config.toml
hidden_size = 320
norm_place = "pre"
rope_theta = 10000.0
init_std_up = 0.0412
final_lr_fraction = 0.05
Each number is 128 + 32 x the weight over its row's rms, rounded and kept within 0 to 255. Layers, rows and columns count from 0. The size above them is the row's rms in percent of the matrix's.

# layer 2 MLP up, 832x320, rms 0.0409, rows 815-831, columns 160-239
size [ 91  93  99  94 103 102 108 102  94  99 106  94  98  94 104 112 102]
[[121 106 127 100 118  92 186 145 150 115 123 114 106 147 156 157 160 134 110 134 142 147 125 142  99 151 114 141 131 145 163  72 105 165 173 150  90 108 126 111 209 171  60 131  94 119 160 130  58 114 178 110  98 103 129 137 128 130 151 107 130 141 158  75 150 140 148  99 143 129 124 142 138 140 147 138 144 124 117 141]
 [ 72 233 107  92  87  78 136 151 129 117 180 150 145 152  86 131 134  66 230  93  62 107 128 161 167 118 147  93 191 146 157 152  92 143 155 185 141 123 120 172 107 114 128 142 113 167 116 114 108 105 181  73 143 102 120 144  69 104 133 123 133 171 116  65  82 189 134 186 168  98 153 175 120 110 143 132 126 181 113 138]
 [ 68 124 121 126 156 105 129 164 112 129 109 149 127  91 147 124 130 168 158  99 100  68 147 122 121 174 100 154 136 149 151 125 144 103 141  77 125 179 103 148 109 136 181  58 160 138  97  58 104 182 127 119 154 116  78 113 102 123 137  94 145 116  97  84  87  98  97 148 176 180 133 147  94 211 133 107  62 125 104 129]
 [ 91 162 167 123 119  82 129 102 158 110  21 166 111  90 119  82 161 151 135 106 141 128  83 114  92 115 149 164 105 105 126  80 173  85 143 175 147 113  75 112 121 106 122 134 154 160 149 143 158 157 118 131 153 127  94 158 127 136 109 145 121 143 133 171  98  86 136  95 102 146 159 116 102  66 140 157  80 173 137 119]
 [148 133 134 129  97 124  50 114 137 187  93 112 153  80 180 127 161 156 170 140 104 104 158  91 142 109 128 102  98 134 202 148 102 107 116 110 152 179 101 184 184  99 105 109 126 135 158 152 135 117 157 202 125 137 198 114  90 131  87 114 135 101 140 131  93 107 137  82 122 167 133 130  97 104 168 164 170 108 121 129]
 [119 132 153 115 145  92 185 174 134 124 111  81 115 137 102 174 162 149 159 134 110 130 146 182  88 114 170 164 169 163 138 131 105 192  88 118 136  68  91 128 116 127 120 125 198 138 122 147 138 155 161 132 102 153 115 157  89  66 131 137 137 134 147 151 149 102 193  59  82 119 188 150 163 101 161 131  78 125 143  95]
 [113 135  84 115 128 157  90 150 169 169 126 119 127 147 228 137 190 156  91 164 142 139 102  87  92 143  94 121 131 132 173  89 148 136 134 117 176 219 120 115 103 144  52 130 111 126 137 114 112 110 157  88 131 121 117 161 182 159 199 139 123 111 144 123 104  58 132 152 117 124 136  37 158 148 179 127 121 112 138 114]
 [135 107 205 108 167 110 123 169  93 106 164  98 159 130 177 159 160 113 153 126 147 106  97 111 160 106 118 119 163  96 144 102 186 161 146 150 143  85 158 151 150 170 129 139  59  74 121  88 127 112 156 182 172 141 112 122 108  67 136 166 138 136 101 136 129 127 120 145 108 158 144 159 203  88 136 124 163 161 138 114]
 [ 81  92 135 145 128 103 141  90 148  84 122 154 117 185 163  87  75 136 161 173 189 112 143 138  60 119 144 147 145  95 118 138 166 149 168 124 184 179 139  89 131  65 171  66 138 145  76 103 109 139  98 152 108 123  81 101 102  76 102  54 106  89  68 182  77 181 135 102 154  70 162 167 115 122 141 185 155 124 137 181]
 [ 96 119 196  63 162 120 170 115 133 120  76  65 211 138 109 141 106 106 115 130 163 198  72 130  96 157 161 109  92  74 114 116 148 170 104 154  77 137 172 122 157 161 117 136  94 133  83 147 165 195 139  91  94 112 144 126 172 117  80  90 171 122 128 129  89 118 131 108 157  95 170 150 134 197 107 140 138 142 159 193]
 [146 157 169 109  83 138 107 168  97 126 156 121 141 113  60 176 141  97 103 224 156 130  92 104  95  66 142 146 154 133 123 149 215 109 174 143 202  75 151 129 145 139 143 140 132 161 126 132 167 163 145 175 177  92 192 182 158 121 181 141  71  94 164 139 212 112 171  73 121 124 137 107 127 140 111 102 110 118 180 108]
 [125 171 111 132 164 115 181  59 116 128 182  80 106 170 150 124 118 136 136 128 106 142  66 104 117 144 101 143 148  82 117 162  89 137 186 113 102  77 174 149 105 103 130 110  79 176 108  87 114 112 147 169  86  59  90 152 186 140 100 122  52 201 172  73 148 136 152 156 125  84 160 127 120 109  76 125 104 143 126 124]
 [130 112 137 111 119 145 114 155 148 115 171 162 158 190 187  72 153 143  72  81  78 191  82 170 112  98  88 168  79  72 137 155 101  60 107 160 182  82 154 132 154  85 147 145 130  94 159 120 162 151 118 123  81 182 144 167 175 130 150 126  85  79 132 205 108 169  71 162 156 202  98 102 110 197  89 146 153 162 125 142]
 [159 101 112 195  70 127  68  97  90 173 152 162 111 196 137 114  87 128 151 105 104  82 155 112 160 142 144 133 156 157 195 102 173  95 154 130  99 131 129 130  80  92 143 120 140 155 128 168 126 142 110 117 119 108 171 168  98 173 143 157 121 137 206  53 108 161 165 165 124 148 145 106 148 132 168 200 137 122 103 138]
 [172  84 179 180 112  71  84 146 133 151 117 171 170 132 112 197 148  89 165 102 128 105 161 152 126 153 157 158 129 148 120 140 139 136 122  78 119 117 127 152 144  95 177 104  60 132 123 154 124  75 157 151 137 189 137 110 163 143 103 150 140 114 159 131  93 108 114 176  76 103  90 174  85 123 138  97 126 119 113 134]
 [153 126 141 121 215 123 188 165 104 151  96 137  26 117 111 170 165 133 117 151 133 111  86 121 192 165 162 107  85 188 172 126 149 131 169 116 162  75 138 138 154 116  83 145 144  98 107 130 132 123 162 115 108 134 104 143 111 159 100 174 148  97 142 157 132 102 163 137 159 170 120 139 110  52 146 118 175 137 107 118]
 [193 184 114  92  96 111 180  87 106 141 179 189 172 108 138 101 167  94  83 131  91 130 160 140  37 108 128 157 169 112 137  74 126 131 197 162 159 165 144 121 130 125 116 107 148 141 111 121 120 162 117 128 123  93 155 132 113 140 125 153  98 110  83 182 170 164 171 161 128 156 118 146  81 145 131 178 104 142 143 121]]